config = dict(
    n_layer=15,
    d_model=128,
    n_head=8,
    n_kv_head=8,
    head_dim=32,
    d_mlp=320,
    vocab_size=16384,
    activation='reglu',
    norm='rmsnorm',
    norm_place='pre',
    norm_eps=1e-05,
    positions='rope',
    rope_base=10000.0,
    rope_fraction=1.0,
    qk_norm=True,
    attn_scale=0.186,
    bias='none',
    tie_embeddings=False,
    parallel_block=False,
    init='orth',
    init_std_qkv=0.0746,
    init_std_o=0.0,
    init_std_up=0.0746,
    init_std_down=0.0,
    optimizer='soap_variant',
    lr=0.0101,
    beta1=0.95,
    beta2=0.95,
    weight_decay=0.035,
    lr_head=0.00979,
    warmup_steps=37,
    schedule='wsd',
    decay_fraction=0.622,
    decay_shape='linear',
    final_lr_fraction=0.05,
    batch_tokens=[65536, 131072, 262144],
    seq_len=512,
    doc_mask=False,
    train_tokens=439200000,
    steps=3213,
    dataset='wikipedia_en',
)
Each number is 128 + 32 x the weight over its row's rms, rounded and kept within 0 to 255. Layers, rows and columns count from 0. The size above them is the row's rms in percent of the matrix's.

# layer 11 attention output, 128x256, rms 0.582, rows 0-20, columns 192-255
size [ 75  92  90  85  96 125 107  98 102  77  91 109 117 102 103  97 115 119  99  94 110]
[[145 112 122 144 162 153 106 120 144 132 145 121 137 117 134 109 135 135 159 130 122 114 136 101 124 123 124 128 137 111 123 151 125 137 134 169 111 123  35 106 191 178  63 181  69  37 120 164 182 137 161  66 138 147 168 116 110 127 180 171  98 102 100 116]
 [158 127 142 124 131 146 131 135 143 145 146 106 135 127 114 126 110 101 134 168 127 155  77 165 169 124  86 124 142 117 129 129 192 219  76 137 140 132  80 124 191  79 151 104 181 127 117  87  71  87 159 134  84 163 165 105 220 101  97 123 127 118 178 111]
 [107 133  97 149 127 122 119 131 132 129  97 140 122 131 150 142 111 146 117 143 105 115 150 169 116 128 133 120 103 143 118  92 128 137  51 230  75 130  72 113 113 130 157 153 126 150 120 144  86 144 129 148 155 107 125 141 125 212  10  59 104 128 143  88]
 [139 115 115 143 131 112 123 162 128 170 140 104 138 115 106 175  86 122 106 117 131 124 109 114 102 160 105  83 160 123 125 163  94 124 184 136 182 145  74  50  76 105 146 202 130 141 128 161 129 184 182  92 206  76 162 111  96  69 136  86  92 179 172 144]
 [136 134  96 119 159 139 164 147 113 127 137 117  93 100 160 144 156 137 155 135 140 106  77 164 174 128  87 107 153 164 101 146 153 180 153  56 132 111 145 145 103 160 158  47  85 118 206  59 172 108 121  83  97 153 161 216 120 137 158 150 181 193 120  91]
 [133 116 130 145 141 149 118 134 119 110 100 142 117 131 145 131 138 149 132 131 133 145 152 140 109 149 108 131 123 123 103 124 132  82  94 113  42 182 212 115 156  64 145 158  99 154 203  76  77  97 166  89 197 179 112 182 112 139 116 112  90 142 201 204]
 [101 111 155 108 139 123 122 114 139 114 111 131 122 131 111 120 168 136 141 128 158 136 143 158 117  97 113 137  93 115 158 124 109 119 101 165 186  88 155 109  92 160 140 137 149 104  52  75 162 109 183 199 103 183 117  83  93 132 170 164 188  41 138 130]
 [123 130 150 125 138 117  89 122 136 128 135 137 170 113 116 110 129 113 157 135 132 137 151 136 114 114 122 107  99 104 125 119 224 193 104 185 112  56 211 121 129 134 171 123 155 153  78  78 111 117 203  84 127  97 133 179 119 157 123 162 137 169 198 141]
 [134 129 110 123  90 138 120 105 153 118 126 132 136 138 141 180 177 125 120 129 105 111 108 145 146 162 113 132 166 131 108 175 105  73 107 123  48 174 123  31 119 225 128 124 146 161 172 119 177 169  97 109 167 160  92 143 144  86 128  83 106 145  33 125]
 [116 158 114 130  85 157 175 131 171 133 126  72 127 161 153 141 106 105 121 126 110 175 138 131 130 114 162  90 140 131 121 132 188 143 146 110  88 132 192 103 146 145 141 134 111 104 142 146  90 145 120 148 236 130 147  93 199  96  61 102 112 214 182 126]
 [133 148 125 138  85 130 165 133 135 142 136  93 123 163 107 122  90 147 145 140 115 140 129 133 117 163 145 151 125 119 162 136 138 176 134 151 173 130  91 106 104 109 147 168 161 134 228 134  96 165  84 200 119 188  38 142 147 181 166  92 139  60 132 152]
 [151 109 118 128 128 120 130 146 131 131 146 125 117 136 138 110  97 147 169 133 122 114 170 140 112 127  98 140  94 112 138 118 111 136 128 130  91 128 138 168 186 182 108  86 168 110 127  87 162  60 128 127 198 146 162 220  53 163  42 229  89 107 105 153]
 [148 146 138 135 111 157 130 138 113 127 115  89 100 120 125 116 120 118  78 101 111 121  82 132 131 135  99 148 143 129 148 147 151  35 140 206 216  68 104  95 161 150 152 147 175 126 134 149 184 124 122  76  73 147 108 137 110 155 171 116 133 187  33 119]
 [150 143 125 131 173 130 131 131 138 100 115  92 143 141 142 110 162 142 119 151 144 154 114 132 150 121 109 113 143 120 119 126 189 163 181 140 126 124 119 180  76  92 112  95  37 163 138 139 174 164  80  85 166 107 118  98 118 249  82  81 151  77 129 157]
 [127 138 138 142 160 136 112 129 137 120 130 146 107 111 173 109 105 116 127 117 157 106 152 153 135 148 113 141 139 140 106 129  98 181 135 180 157 138  59 126  77 158 218 143 184 110 137 135 133 134 146 137  93 148 226  43 110 118  64 127 124 181 133  32]
 [110 119 116 130 161 128 131 152 149 120 154 123 126 132 115 151 106 159 129 105 171 136 165 103 130 105 134 118 125 153 137 136 191 140 171 140 108  64  30 101 130 143  89 110 172  82 124 113 194 117  94 161 115 164   9 160 202 125 126 143 127  98 169 196]
 [131 140 120 150 150 159 123 149 141 113  91 139 114 118 124 126 132  99 124  99 131 100 151 135 155 137 145  98 134 141 115 141 119 103 158 168  88 122  96 135 255  61 163 185 133 106  92 170 172 205  71 149 160 153  76  89 129  90  65 115 137 155  81 213]
 [143 104 137 140 123 138 126 131 157 124 147 136 143 120 136 114 126 122 132 113 112 120 131 121 109 105 120 142 115  94 135 106 105 103 145 192 124 152  94 227 176 187  91  92 163 154   1  79 105  41 130 118  87 159 134 144 183  83 125  83 180 147  91 173]
 [118 175 142 124 133 127 127 135 114 155 124 133  94 127 100 136 138 125 129 119 138 129 142 127 126 141 136  84  91 144 155 151   0 108 170 165 123 193 148  99 109 149 167 148  74 114 101 119 121 172  98 118  50 121 123 110 175 169  88  75 112 176 154  96]
 [107 178 110 133 117 126 153 127 110 149 153  79 108  90  88 154 128 113 124 110 130 169 161 137 114 197 121  96 134 158 122 104 112 152 119 108  84  90 164 126  96 207 140 224 135  99 102 135 126 125 179  77 112 191 182 177  83 152 107  82 193 114 104 154]
 [146 127 129 112 139 117 162 139 113 137 128 106 123 112 118 117 111 126 108 133 143 114 103 129 147 124 140 134 143 151 121 135 187 181 154 158 121 151 193 104 128 156 154  71 152 159 101 196  74 114 162 174  54   1 138 178  93 147 110 165 148 137 102 196]]